Weights of a small GPT-style language model, trained from scratch on English Wikipedia: a variant of Muon for these matrices.
Each number is 128 + 32 x the weight over its row's rms, rounded and kept within 0 to 255. Layers, rows and columns count from 0. Numbers have three digits each. The size before them is the row's rms in percent of the matrix's.

# layer 5 MLP up, 448x160, rms 0.175, rows 166-338, columns 0-79
097:146184145111130081147134155191099059121170198163119137116101079136148167095177153108139135163167172146135124176115131116147177167146149142164070100174131168080171170087165202174140140089155119056127130109122121104136162149133150166156178174
105:141151138196141106127100107156146134125137156150171097134135151033094128192094109088109122045147137164134140093163065182157155113124139113089128130155076111098170149148131129122103138156119141163095150187119061139142145166145097118124101175
096:102097135134151119124119205063168123082141118139137121128143120124128137087147135099141091136153057122115104151083113105160107140127109120153107190083118135160108113144107093158113086083167158081090157126156164141082118127141141171159142079
102:076115135111105094117128105121077180116145165139062099153116107128134120094194158124132149098147125093111165138147159093097201159140199154094146093173137075083138085181111152129120214159107142164145085078139150183110122073139081156112119189
099:113141116136107137214098142128091195110144113153155133060099136104118112130096154151135100121152167157158107136155145166117172105145165127082100170105116163100079104139174105176123092078078170132101087115163106134163062129139146142104136160
103:143132084158184124103115108158136076168120091096152119150122104125133173105161128190176129125131136140195186086146124128145046084075124134127092115157061086153194130137127092155105168112089118114136117166129103093170146154059084114070125131
094:160057089110075151126187120125101149087122056144135165186166117142115099132112143199155148122075120190137128165140100149103118136128130154084166140169151078095141085140113092143147115167115121130066149169102102133134147138160093176065118149
096:132124159059109104164142072169170101120108123108112138128140165079093136157073192166187126137102119143090135116144083104121186107122068115083098122128176118109101129087152162183179125102157164078052143132096098171126080135071168106068121132
091:144114120151158112119141155105154114136112149185150082154138153147151138106094128132148152094134218099143138148092094215135167133205111130176161102125093131098111108113082093076163165130130207112134086163087117153106168093120180116096108111
103:103110127123125141096081117177075193138087092125144115175087149167127144126119097173102076087119046163103144096104110081160101142135183133086127094164165105164119127106090174116151120146144184110119073117165115115101122162167086151085103057
090:097119148097151217154115211164147163128154124134152181087160127107125100113201158139120126120149112128092129119145155096106102148112141182127145109080113140147114125074155091131081172127148131128114131153130146144129240156133119174054075137
096:160071132160132130075123153139171058145154149131116085163134138117095121135149155123119061138142111142069142143111138105119158093093129125120117173109095213170177120109150081095181138110121137076082142153091113080133110150107160188134153120
100:126073124148169146185147148163064135100122105119123190170189101129133125080138128130122125155149097126167126160088073100116116141092160106159165099102119113125153112141119144123151128135175118116111171103174120068149129179107166149129200156
097:169153092091124134090153152107161143105160067108135104097162136139103168164120129127185165114120116091159106144157184181153144168171155213092089091148121122074173116097152166117109144146087131125104182065109127204178151123102163123165092103
109:104184136188148107071138112136129100159095096125113160155127092124140140142100093122163115119168162115131149088148155191140116157083144151131097075109163126065080181168183116174079105146135112145127165133121132124153094076068166121101100113
096:164133144188067164124131200094155135160149087151136088175141149174079143094087157154165113100133135145151142083102147123143080127100137064158113124107148090125133163111211119112124148100134123103114114103132117102150085152114135155134155120
106:165176162074074144163185168147116164142154159127165110103124133133137095102148152139196059141141174113147128129091139071084109130132112089136151080133170127177111136081080140090158170152113140146177146137080145058135134086088148197133151117
097:123107093135182073144155103175083048063130105113089094129156116117116090126121141110129103116175125198140083128104135091130174135104178111100116102155115116139082084090126180185075140153103157151121113204118128083114117125094181158156131175
104:122088141108090103093090088136175094155133161154114163097138157161155078139167108128116154104154095159140099104161147116123131120133170109112139152152117149203160049143152187161154145162125130082093106136138110088117172140134112150138111174
103:120129144130112137120150150054115159092110096170128130085177098123139097129107150144122147165095144143116048157086104109136125125126129133156156192139026177187120144106137130127130100103112131142126112127161065103140139066143091105121118118
093:122160094127159087118093157091070154186176137151154143168142153086134084120083145110211201121112179081152106174155120135147114120134109102093125109078160118094111112169110078151079158175107145153124078092149153111125127170107093097138111105
110:124141183134102124117107160135092158166042144154149151182155132134138070167115135068125128130126116128170130126080169161097207083146195037177114158151098142158131140102197081108185145085159102160105141100126163131142136102090111105108094118
121:108091150086160071130119136140116093093169107103112060127178141139112153137113122180164174081117122084133081065162133133113186150135087125132109122128126116110153130103102088115094070105105069155079189080177121138112094119087161128156100125
101:163104122095116157094133127074069170157171167147131076151154094149227139176090137158099174147092112076134113123159148174155118110109077095196077125169133116169136187158095055103137122147125135147124151154178119080205134108136075115045077077
102:140164172092095114119128099159096187142121062060222115150159169183091134119086136111073115102122194151136166106115111148132124126088158165142104133150159152154128116163086106106119145121094199174100036125119103153134128118107120099148083154
098:126163169139139124140120136103141143182165107103141150170088028107136124165159071084155155114106139182191127147092128140120121214101117187138162163105184101179075163090136147114186165103103059108109143074156146134114136154119093147165086095
104:106191061126097143106088108147087089141108151163123123096082114111118123142131092151104161081121121174137101128142168105142151150163124091143125108158139090104157100156148179099146133094095134135141178158086133177121136167109166187163074159
091:124177090100152110157181156122162173121080110146136108141094152083149148130155114133083111130132147183165145174112088135112109100118151145149133121111106132082122134091068132094196158128136104160167087198156134139078117157120112116150138133
101:112081143119144096165148089126118129152135115084194106145103109124154111152111154077144186160108120110159104122118096120157149103082068157122126081111142124120118097105164100165105176191116113144063164125080131123187160143059108090128167113
112:128097129098046166136084109132143148153127156103123180088142107134145137131141041160170143141165107117089140165098126116151092081099092154118124155080159187097121158145071165149126148183101116166152174100074174105096150127113091149114151169
101:101137150136191075091147110157130124108182106137156074112126112079132120134174092165090141163085165119175128197115106113127154121110043141129099084138141140127093134129115120175136144102106113097178124117087128089139186150123110093085118115
098:124141068147140097109087169141076136089086097146169147099129139128130139098078172091155118110077096082112164183140147120138160062101184127136135101230116139155133107126124127101158127109101108164146158103130094142102177149129147155122065122
112:068092086103160153106186198129115099118109090134150122079080108203124121128117148129108152103124114113125119142100114142128120147104167148106140200129082118155127090130133156168137117077187176178162060075130187104158164231122133118069117118
106:201133170080113127114136170115114127072117082099075158133126105112122126152149157217145133083099191133119124155093111176139107134115115131121152117144089134099080126130164132171146088157157126130104110100153187100051147136118131180148089078
097:066123112132071174173111081118110150163131183164096115183125070085140149138146104137157103081153115125114142172166066103087136148149189122165203072094076148101176116133176088145117125141124134141119147141118111144107148116153172162096099107
096:139134068174097122166130089090161094150117089123158137097160160118096102064124093136175124163043135114078165163163137128095125105095220107160123137092119137139172143158111085160135158130082154115129125141146105080161069175097118083150167141
104:118111129104183148069150146149142120125103167165129080207094038165132112145196134122105097139113074139081094114162096095157154122155144113071116092194091077136101134184121106091118120144159110110082134202117106138171169115083202168104147093
102:096144085166158169054120153095108130114081130133138111132147118191098153130149114153105179110151083116122158073125121181179155146166171096091161096101103125123090147155086134083163099125105116101130196130126147183114116158110135120092149121
093:075121096158150121087118105121102166038128120123114125112135138085147118151105128120064129155128095147099082138109177115132138170143124116120098125145153135179131111089121153114139174107139107190146125167106082144097135089187124148077150106
094:183096141076099134153178149108155112140138112125172216197091068090133144109097110119114099141185108169137118145165122129059102135104109089164112122153144166114145133113134161134120134128136103143193141174167060040175113082114146139155170135
095:137133132082122129179131137135084082149174137087133117113157094088093131120188126069111101091132177094104133158158094142086160170147131080123127089212104134101079168115143149203108215087132149140131127090145123132077111156172091166155090078
104:094103099070090127137156137178092110153126125145151140110172069111100145072147133219138122089085132176111113086081099121153183148107162146114162100142093147063130106216115131163189091155060110129176122132163109142143148114180082125102150171
103:137144180108098113183166139055062141162126109088074161145066069188173128214233127121126102117163087118139171094109102129127097091095112110189115123121065142136164147116138158148089176122120135136110108143137118164173116093164103143144082114
099:101157154107100132149086136126091120121172139125147144152104151183150112149143119036102088168152077191104139113106077173124143061189137164135082096179106135130105106132122178132177088085118194113142165166139138127152101144092122129136156146
095:116162106116068130192146153109169125119151169128090105176156156104092180142124163172121151121167154132111162134095110120131102139208181138124143174140154152152121139046206183170148113161143139115129124137112084159076139145123098139100156128
105:181149139123164177145095132095153080122083099133128115138133096167093102092111122125119162131145142122110140173069182081104090193117139118109143159139127135122202116118063088129131143135097162070147065105099074130181118151089121122150045125
089:144082127175132133126130105144158154152142128164099175180161127121158114144168148131195082072146154086196094156076127113125135105103111134169160118130103066164196146160220115178141168146091124116110133104128134122187137095127137118092105138
102:112136125104055072096126176136064093116154116107097123134112150211105121087140113132141146099098127135140079165148101161168075118177096084165163203118161128093150110113087148129101114124099120180146119175144186068155148116147092131122096121
097:162137128169129155123176178131146094152102137170150120109139100114132091124144145152124154103143130127170176186093160103104161131157192094061094177162113153145175137176051195135126059127203106115128126150165082140142136138075086128120117106
104:133149190139057133073096135105061169098135084119144107143131121076084189102139117121082147171192152144100124112138142107119122167115163111124122113138077141121134122106133105135091113109121123104178135079150107195097113075126129207125145037
102:151100116181109193121130088128150167061099112179159148148174117009129141154124189150165144059215094132113109098128182132113158099116120112087147122149129140208121105174123156108109133167078118120127116115162068128130167116103085115106118122
102:137126141114129151112144068138144199118113141081147103196142157131096108144107112177086139102154204127145182152139176087169130163171113163121139108147051145145137156129148153141088084132110113157130216180132130135182126094180155170100086129
099:158150157077126119127143147114076089133171104102109131106106130137190105131182159128125104187182121150137146190135086154117162155129143112084184126136145142126132142078143167158078078093119116065122135092106123156122121134112099069150113103
099:199164146065101125169178161169120142112107081134051137092144127141116113123145046103143094175105134092132127126121100078085170124120154126220113182104184077126205132151146111115102142112115165199141109079131155109159137178142107165110163154
104:106101183153160167132171127131161096105158121126123129133094110095130107129118138146152142105146111141101099211121127116105117141159116152142131122155182183112133096122125140162116138123040113157162112140125101144111076015156162140109148143
099:164145120110105096158110103079088143012166141115074084126138146094203184145148180113088139132146152115184112116062106133144150087077107098196153204141219105152155128122118091175141113118136160153111133151181130109183146130102113112145085078
106:144104153106187148118107122104165129177109102170162112127159061162079148130151100079073110145140164158150143107178150160168178117104143128101152138065141136081075159104060123110102131104162086105073104135126148173105042133163159135132147150
099:168108147151107131119141103118146114121086071143129121175080212087031137146118132126147083174160166115094132114141125154122150084144160108129135126159180096096118107049141162142129114167110137094095105185088116145066099198141165088105121145
094:122154096152111093107160168101074154075154080122095098125141092107099138127236053104100093135152115103112151138081126094126109155150122180192092100136061110126056116128142099103078124065151152124085160141161172170157155124100080153115141100
096:115116126098096190141125120141149133131127155097122206074147161098106121164129131098151129146112105162130114147058095098137097123147132118110076124166099126109119125079150065153155147149114157092160077115144043138136129114158104141058173113
095:116130190142062110133182117170123115109176137089120088175093087155129096148083160127104131143197153085142177113155083081085136133123117121110120146177151125121148138187110124155143084139142122134132213145141145120205083091058193100177149110
101:141113151119164128111112114152114169155112127089057098149128100164074110111129187116183129135130126130098151097187142143148104146172176097167137104094091068129111098095151074114175138145147090150204147171148116053112132153090134101150117125
100:144196164101117096141077153138111134099100078171147185152121159077140128143131138133107110124135155091176114103115181136118126120136175159068154175138130184068108105094146123139109177118189147132146089122166119088148190106147123135130110093
089:088059146130136165142093112103115063113070141112246142222146165152164100124154098163126119114139160095118108139117120177124107128131101123100087167147109117130111123187105110100168115128088150147089205132097126173129102155162192131167131131
095:130193132120147114129136113146103132205157143144148101094068112089124089139115169109058101095138146097123120181129118106162161141097166122151146156196081164128106113138082114162123115112140147097127106161149115118109179069102132077105091119
085:163130158108128149137143145116142104147135055134168110087106141156164113078157160101107124123145087114124141137102149165160146140176092183148158130135106178102166106088132034149090151081099104188151129118101156151094120096163084134120033130
104:092165162053109130163175082194123154105141107144144118204152124095127106110162101129091083137155175146118099124144171143074119125111142135121151114064134124125142111131105173164103140088157147117147160158118153109076152176121169129115150105
098:123127116152114095098165125148092099179094150109162105143160206055135197059150129105086139134168133105096132130104117048090111116115066132133111170152083081183108149126135145139153169158115103104169109088128112101147127123060140141100160151
102:065069129135109113132169189147100181140165097094218126178092116125105132165106084108139143142046167126090079126114103089139138109097151102053191186123131039114123125153146066148115091120179127116116116131119099132161154082157146138167118123
095:161129085125071128123109112115094158160116116067108134131120132118087110170104145112121162117203149118112148099089135160134156132063151104060199065099143189093099129113109116134124123114190127228144149114082134067095108175077181123059057162
097:164139116082127098106172139101093070113107185154091130128225166154110126147131065136122135123102122127134140103158165082117175135115166209117120137173119173122078134139091087144159141156113115123150127073120015096135172115127118147160173179
104:129137119128091142085112146185126108082133109131150128141083171153139118146131129150135122079138177127111134150106139182125189091107182146157103155132117137037084068115128067150113138140124173134198134180134086126116150168162091129112055162
099:137067131151141108151161190070054137223140085157132096164116107115101131114131146134099115112105110073135100191173185142099077131109097166176119147166126141095161163076076108140163160111111096122154163115146143115129153102110152123146103142
096:082118072063106084105166099103091134144112100103107095115163144136179099103137092101096102156132116133113166140088130090150166099139144178122042126119169105115087121127153206137144132089156140187116103112104137090115133144060212149108194148
105:138119133130133116190099102122093101131114132216076127101152108144108158125066094102115149126136143120155142161085067127077130106133181084125123149064081124121144106173126114081181090179130136121125043104184120117188125133115103155107134157
099:134125078075125094121096118148104136104127118088099124134190104098085172124163125151138189125076158142135103112136102185139110120158107148146093148144120124169068083151112084161094132114107111092123135082103071142144129137139131057107158138
094:152173070084117163116159135140107134109141134096076102128143099173140141103146163106175072142176161073079218096110118169199168166154116076163149133107125130146121119172148119153189149101082105095125129075113098082139189100164126103115077143
096:118103077091085130149113148083102145105113143113182123137109154096128152119106133129074074097079120109121121124034124112133109117142113179099173103152130212127110097075111130071122108060128114141188133107157131121124124132136171150060123132
096:096096126195103183117128158209137137109120186051140155178160154097144165141106128165108097158101137145124066153142131159179140112136137155138178075149159127103139131079152122111129064113095127104100186152088097118104069093107082116092152133
105:071172165112053110129138121086083146151201098115099091095112129111163111112151107132170045150115148162130141118149151141196103202144129144150088085117128089133187084154067135121104128164128106101167106186150163116189123124055141160146137110
109:135130133182142086183095142101171130121161101198156151132114170077109111156140130139125161094128116102110106116138074160163133105087089113153100179123129067119121110138192151093127127111134158149145119112161133172102119070105137106161128083
099:116175111208128140104112142069137170130124173150186151113150125111146072157110136113129068143114116170173158130090189174076163124094099071125149100105145111135099145105167120097172144164173124079077165073118138115113160186077127183178119095
097:063099108149120108203126134106121093111092182131152104158135127148106163111140154148117125146082104109139106177150100093108060150073134127144180124143133118105147096108085089151157120064187098128139181127147188158139093146112113135171179146
102:147125122140148160201153117150130119122103082089151127083084154183163063160094090126060129093103175114119108109132106156153108082119167165106123146120150176124110135120140139156111110177149097136191138141102109094158126164145141081105138140
108:127122185101116172114149192069096156115141123155075141114147142132202127162109149054140145082108125103201151091092147130100171090154093105118120128152144134129113124064145128122171132144135063176117135116176133189120105101130194130151197089
105:096100197139135137168088172153201184087118121141103090110150117157130111125115090181112108100171070132112101127156176100138126117164120105099179148167151177082213118167146076130129138089133166106102133157047075099143090091120150152112152109
084:128157091108139154065131100103216084095115110123073134107116162086161116153135098132120179109091103129126129141098152121093135142082092142179158115176161130137091106164097128089134086151104138133092134150061165166135071125179118123136115186
090:141122126087119129145070073092185135089151124089110096120121118129108105104121133142137077136121114197117101098139136067125078121127186148111146125063108151181153130096162157079129158147146110110111154117101114083120114082104118102169190087
105:137103176076159102131121101140139123115150136149119097129121100145170123129139058139042093137114112134135163104081087147117159187116146125153135151123120112134090141082127221156119153105108122107148127116125099199095146065073133094166116075
090:102130121162105145161128104107148118157154109095126138125120109142145142136130135150094118180135065143112137087209110128164146107117166081175108117163100161090048127135108120026172145114186145169146126110145121094112125193104198152124091077
096:098143119130171185122099164107111144117106075152161112130113143132130116138137101117177069100180131124161133135159127105135072168129121115097076196186119181148116157124208145142169073158170072143157119158158192108173155119133147130123090126
114:140106099122141106103086124138093140190158129162139144124195145128166117075092162117181163075173100136112108148091196136099128120122168098160165059122111138162160206138189144096149164175097102146088141135141151110128138051181143203116113130
104:099072136137169100129144158070126113086121101149089175150109100111144165172133150105145175085183096140094105117098140130083105101139176142103133166148153143093177163146211100139144107161078168140115179108109090200112114060112119157180156124
099:194052080133118100150121146133134143145114086138114183126158141109151127128201132105146098168074143123195148146060167122117113083139095161139100140147136103170074092092104181157138131071136099105082140144158160125106151169111175085081160172
106:111126141108163086109134107128152081135129108154153167139141145059150106145138126179149132167157162106127129080071130124119138178087154107101104095105103135100061088135142095212131130110124214148125132145218049095120100121126159112156132098
100:129130078145098098125078106146133109065108089156185130126094180123117184156099168120177102196155137192113187178112113169184139144140104078085105086157149136118140143149143129142144143119153108143131117150134176095179114106075114063136082142
098:118115081125131092081129113134109096120090153132228164152128172120169123103057089116104138096133149118111130110149131146128101101087168091138178091093168128103132092112149119185161117072184134146139162103080190172086119185125127061098122172
096:160185138126081173104137100136163155178139180097069085095157088150112161095115144158135133089113119123140091118115088095118158149085081112146125092100178119120130156106143153143181105170118129128116191112126109093085110147133150176145116083
095:138127136152107172121142146083124136125156168190141096168138131082075124155069122177139150124132123092158129129102107125151145112116091108182096168118145105200074170080084095115050114130117125138158114154138126128171129098071185122139106155
098:110191123135069142125061115089152188085164135108089105134123101081116132163058133099109154116103089176187127167106107096051143111121098124126118160080166082135164116142110117114154138106155109149169103157147069160142208053155098127140151163
102:087145150121140142122152153106172127134173133126132105203116128143082126120102076138149120094088141171114123045110053144124108102151115075112097050047127158088129168105108176174160108156140110126156123162099096108105173113127096151196109142
105:102147130131087051154139097109170144113141073132160161156061177157155075159170162182143085155138153098168096152160127134125081166073117105128151159103104121132147077068097081108125161126135154058164156156116129128175136053120093161108155131
115:145100141127120124108142126165129103167138153153142108130103082104102145175127090187192093108150177130140136170171121121158174152123199095044125144149092088098240128127162128129126123145168113133141133105076121131112119164150137197122095102
114:109092094156168199085169145108089149174200160146108110141138140128096183177131155186122102114101094108150069104144147068148109133137081132132119123164185147112141150090128107118153064135118102145073131119113132147092069078117115119145210173
095:151160119149174146127124177195139087146100172121200141115124104073168086152109167167144111136152113102122139155115122125155126107076080060140203137076165161112092108097120167153090104073112118159141107121133101131176137150118125129142137128
102:079106135183100144104111134158122107171130173104062119097137163114099073149111166110184107133073134154140165169146177162067167157176143138118101120047159134084129107105138156155121093161114206122101092125132107191155103175184161170118183088
100:146142093170081124113116229159167158123125069092134118119082129106050122185131165086109125133065173119069105141113149133155134116155112104106127116121099118142147131119143146054088165123134177142126126155143164098118085164171149068083107093
100:117137173116148120154130151176110086157121162102214077136079189158099203130088151104181093106138115129150091123127083141104115103097154135098131142120103111126132183094162135160122160148145107078158138160104169118152168102155074117119147097
100:097161109104126133124129094098079145103086058124162132131153152137121125135168122109103114138139123100110126138143128070096116156146188098124159111022090076126092142093116111128138164087147127193067204137137103128121117155138075124096156172
102:132183135085043136095102101172132147098120137145152153125133115110087137126144115151097170095097124154137178063094067173120073156172174097151126137109155101172150171092141049143182158122160154164159111097095124189120121101139128082143178162
106:089101078087112158094161136097085116205098166120114101166126110136152146170109147132089124101149113067161153156106154080142115102131098125139124080058073112134172101113122100120150088154142202144087149094151111128092107143110144119149170116
109:116159152130140134141121148131160155121120084178178121112111139170122140125153135126120180149096101103128119134167102162215153107093096171146180134166078136140151145129170136140142118204172083132066134129086067126152085011167133103102107126
090:175145161136141084096177112148109140041160161140104150153142155070187117152108097083152099150161131191075114157183083092147141117138163150093154090166155093134148141136103091087150203118116187153101141171138196087121150096174120180111110126
090:110112091073078171114168129099066149148159116130187107151127100150157141138128123135095090111144128089121088138121141129161132156114042108175187143106085077104107158132125104169119158143133135137127174123113192131151208121074167201170106109
091:125093112116085139131095147069158145058152205122144139233146095153090159142124083153105180127166157111132131140133097117163143159079124170136088168180159136072077140138118125147142130134133082168143111107031144136143100171076142121107199073
100:198148137091077139096108127048120141150134081133133105141157134091166080116149118109169094086116124108148157134087127112054085141132164144166136171127169079103204139154168116073103115135110097100110140157132111194115174111134140159088144117
096:119050120162161067153065147127108115158098147096081124172102147162098153143082099099123169131097070111152109161089113113147170085135117141192106154105151146147127107172139175139114162169157115120117094092093138173143124131093182109106116172
100:102145158120101184098160145094124121153255120139138119155145126141077100150123153050195185159107091152121113162107156080133160129195182147133130154107136167102078099168135120185163081179094099123165128083139116173143181105020176109136183142
091:170131168109110113121114087108120105118200131171101136111112105127063103150095135079143147130110159167110160097097172131134128143108116142138143116132159097140128148110125172096094121109097120166139123127152164128124129225118209132084139092
096:177125132099158089094135158148088120134157181152139072124161139121139105155135175131188126068146090072086121197091141154163164139114108136134116141110134140149101165115107121136081146105133144136179190135109102116129110128092115106172081130
109:145073115079132123113135184148110180143128082115130134117155165124136121118120193113082159098163150094111119085101074150121164095120132105115142094094148177113100092126068136148129172110143137141161036088141125081103151113117170125118138132
093:163131135193145127179181146173152167075096106112114117165101122137088130128175159116131111101099149136124140091174157134140160153095186110085104141088099160159093102138182143092096089108151150115144063093180113062132046172061115125156119188
101:132133077117194126136119221116135173106113120131166072089129126177160097157100121094128107137156102118097127140129120188139148163116118132115139194089161168119097121131066159166104061124152118086127088174103099159130132124120154115130159112
095:132139115152112126092214131113120126181098114146110137114160156099083117139171184098134116138143087100155127117121071115122113136139136136143193103123147132076140131138134167140151132179107116087143144201121077116113155133097140123084116064
096:203134145153158099142152056150113074098086174120135149079104126092181123143169152159111162160148126164152156128120088105145095081186136094108122129101178106169056137203153151178174100124102148131118147075119104059128132151122144126142140114
107:093153173111133121103095192122055086039129071091106152094112095146089082131117081126092160117130131132171133113097135136135116115123127100172079144113129145136159096110112101154093141133119200079107124119097095202129131135136148105091136148
096:096119071076121100147174059160068127150137101130104104192131151127161183120143099130143121133148140149136088100135131180070102097133093151184100070115095082085085158163110109197188095172129155170138134092144161120142108160104154160110133107
100:169146113151131079099165151117079170112143135141163162147169133153163164172115102185077100082201125110145180127140124172131167118132115149137234137154131112097107166136119108148128112198097223097113090131145110149134103142161129120106113084
092:113140117109132124107105125109124128181126156087105181060132124129116177131066103135107115121161154096092091143094139130119178096180098153115164072123156126099117101095148144212178144155087140061097138129091170152183107099105160137057161127
102:132162146152166115100179032114110122139134117121095128102131093182157150155129164136113103093094099111145132145146090180132182196122095099125108136079125101093137199114142103133105071131122135153095130092101181096080113116155160065151097096
093:226087224066171097142141148141149111140099145096156107118155086128140159076161155150126153177133127145119136147154158141116165176137142101067135103157100129125166153121154130134190104167191151109158123117096126135127133124172116113140139090
103:110127112124090022105113048089009127139087124166095122121111093109126158131193138139114103111118146155124136097196096091141132133097161109132110133108109125043144137097144147137080160183095100144149158138162081117157163139107134170153113084
098:074201072143076126111116158105112137170117122141090152121072106205154071089112143097173105132154175137116104093083142128110091182132075187124161099127090093122138147137125154171096150108143144139188123149133113113142086155148134158158092196
099:083126155099082133095093122133094178110200149193140103178155107130130189153111116123151118165117166091114115103090106120137114111132113134169122154152105103100138166138116129067155157101175192116126097078161090145099187078117114160165099089
088:129128125081173104141110161135143103172138110157117147078157165149134116150159075092088131131122094146090120190181103148121128146132155103151080108135104109161195108149081093107228167120095112180105163094155069102121131169148076083105125124
097:096135150196079123127145115156166095111106119159169035138162141115132140168154127120106128135130166140183126100133133121092125106117129127101100116081140097170146124079075196163131077171121119073067131056174132154108157107153150106160118073
095:158131073141101113163128151093120121116135137090146134149140131108145130124120103114137095107145087101113134127194128152132135124099157126000133133129134210096182168120106122116100099136136184177151068114114156123137117088133118104121128109
108:042109152129112081109069150148090121157134167151091094096058122110125093089110103121095157114179080201085120147085130156103148143124105106172135152133133103125142118141053140060118109065123144107090153130172126128133121111136135124050110134
089:087208098080134153098144139137057148185150151160119061203133075115120103191132137133101145175069147091104158126134091114121113083165149159141131116105168141156178145176152137146198141119128119122192126086146099169103111114092149112145096122
105:089067114130094091137130084121092168158036147148130183137148125110125117147082126157124178100170129097081149091150144144113156135093103150131116182129115066131105073181145139063105182146138145114208182107081154116113138073092144119146170136
101:101099166101146181186116113062108161140169163149107174137114119102141196109135095076095150101153141148091126101102152110142100103135129131126104086100125170103137095139099087136149133171150115136112093079140157113095081103097175143126113087
098:168089137100159069102079121127098132129128179163123144091123171108113158152112122139093114182171156129144163077183113110176191069089125175117103119153145072120182076131060117148061098106128170112125161101139115114156113120142159144165085116
117:106195091118151171085150141080095168141099092127123079125169105154147172175090179136112149113108180100126143200147089077090100163132139135130166051072113113184077116169100136130111119153123102109096116150170161142100207069114115102095116175
111:127092110111094109151209116148141148137134119158113099180129125112111189115095185122111097119097077150109179088155128094143129113136148098163130117180176083151096170089131123133094163126119111149130083107142143131060151175166145129216134201
105:102133126146100145127113071132149122114115131170165142154169122143148127094133158111109106124093121184082185157179112080185129103171132135157135122175065106112166115164147107162096114189116115104114075134079071181103105172161121138116133141
096:136157138157150094118177137117081116155111114165179171153167187077179114116153115162146134077108166105176161072117106154110140096123126096134104170121092128140121145108134078171099127107084189062153127069148093126147118145157127111189112141
128:124078118123123103147086107083116174169132144141125184129137168120122099109189182122148111165110150124181152118124148105113106136167167214100161106135060179066085099146132070120129186151125135208128208116122181147133157159144102118156148130
091:157155132114148121095127115143104137215163107122063115120140058140123102156090143110106171155149168100156077146138134116106156143064088186197120074138125095127116072096071106110137120095081119129131194172112141143173087198121146104117141156
099:141125171120137165073123140146107122165145132133140085135123081111082111069136121128105199088106092117183127130093161138153148051147210116150113072175151119092125127171119121130175160205122127139090133142061130101153077140161223167137151116
099:147096110145108129113085104112108095206073114125154178132147131140158162142135135136078149163088169112131145130128121098174118138131132121098132141162098112144103091119069063167170132136115206072150138136191099142092128167165174117152125144
101:067109103085136164127151164172129137146064105125105136206136136151116114163129118109063104097151118120152082138128082067165109145092086141118105101150128113105187222099194121099098081116105132142157110162153183194162140089126125119157087111
102:115135093106082116154115131131134115169100139133094105158116179225099121123112094079130117090056096150103083125112165102195145160102110134144126185117136126136131159139066193139167115172164085094126128148051159139133111104072165116105218099
095:150213160069165134125150110144179108132174128115043128153155133134120089095152065106172198165094148104112118117120134124171100063157139131122176147122161075125166146090131096136140089069065077142130166130119114093123144117128166114117186166
092:106153112086134095132108179097124118135176113159139148113096137083144127100155150164146146132093172091119156145094123124129081095175087110120123202129120124118097096161075136098159102082142154167105105051160185180120092121163128079156102137
090:071083171180141114112143085100128158165149148057147145143149094109115148117150144136090210163086087135098125148149096120153144126092123145112142109155144107078130143117129131150111152162148123124131046170127107111101081138096128163069189170
092:185117152143149120155115099131121145131132138119093134121146146119111098140108129135123128122084162141150132100086136184086150154143091134167189155113133091098130107083131123122134113143110099140137160153119105101120124152125202141207118132
101:126094083124081111130140123119095104083143124083140194124122111134203135116078121104164160145135150160175136151066124122129120105138061120164112141087152109135128089148096116127133157174141165127168144087135159101164094084128141084135089163
100:121129166099108064159131081130127120117164131170125103138062135095104138110143104107136148160144117121164125119111124188143146128138148180130143112117135160121107140109129168119159137119087179107138104118152110081118104123123140129172108146
101:176182114136153038166109124156097189142106170138114133093139105119170108147128092135147076129153131121110155110118082142101082133141196124200143074106131122106163116140172139144189147124125154126130155144141133076117088134148164167126118065
103:094130148124117121070130086101133133124174157101120120183168163141156160150155168110054110131131145145179154112087106183125103097146126127157125146135192163145162109135105158141160117113138089061213107101132093183142116195166135138131075147
102:130047128152154163092149103083144123186143069068135174092098126104089164062118104150072123153081126088105104146151131107153143185158156099179149108096109140194199151119131119159119099136095114191110110077145151100133090136164125140115114178
108:146105131161132143173179177174125108141143109079135142102168158120142143126090132150148139092134138077124124151176113107114159144152159158123065050167143082105099073074208123106081094085137089170123098126075117171140140107114143123110139118
102:141162140097239119148120133152167144129104107134137105113115103099177157064143091114125115095151168114085122101126156120095153091101076153137151128141126160155151106017128181178123157164199169117092116088086200103086143102205140106098120174
103:193124156127135127138150145124121151189122159082103176070150057101131142143086214139161161150154091174165100112156127117137077108191137196189117125153156114152137137140137101144166157132069075098075146108128119116168110203129152074151127164
101:094077119116118158146130164096081104121064102077112150119165102147079095137130123122119180170146094100086119143180119132177142084137149149110093159079123071099109148160120164105078124119144059156131140116181091086168127094156174128149134107
087:101161125105147193148157127156167113082137165151174185100106070116127123096129189081128129142180130190093135136130127143164135122122077144155097107069120165113043101103122122117050126091085152131154159105134087156130150158119150110130117114
098:117026166152102101130131101089077097125079101119148090149163219183150096115200097132166150125164126143137124108109122215104111088122140133116127164115154164115099137151144175170127144125061173128111133143144097178091117127096184110106109157
099:125103182141113196112133171127154087128168136159114157165115130087111127124127162173129123147083110134140147110096093112176148153180124120112134149072146164098158081164136199116109060147117109136074135128206107230097108108104211058125103119
097:072106078104136128078133169119156119091069140113138162177145119161146102087127121127149162121112137107151065164093130155078109047170130088130192053122114154104166102119120103129164122123117171144177103074068195115089131141168121142109158150
096:083080093165195146098195117147149131113159097128105152138175185125097096140049125080143084138097106116143065101122142154114107141152152128148095176160088119117114137164153137083127132072090088140160175171137079132155090110153163086124148147
112:120121132126195161084148103092161115085165115126126151094145071091120189109091094164072166109164082160113118142127132096177105127182124096063173083204130193140101119107141101130121102093121120122113080143104169111066126104156165165151146113
108:101154125092138125103137149137172153105179124122124106153141115124120131104139101078174119096165074106056154103116174107147132114134147107138107084079138152097067122145170124142105175113209119133123151070145094133112142154165106129135089157
111:172105152114131158215147120098119073113093096148085139072094173147137166126128159185099157114109104130139100057104130154119153071109125114041164163158103105118127116102176136117142149153112076119103164170146138105156139125199135164137081097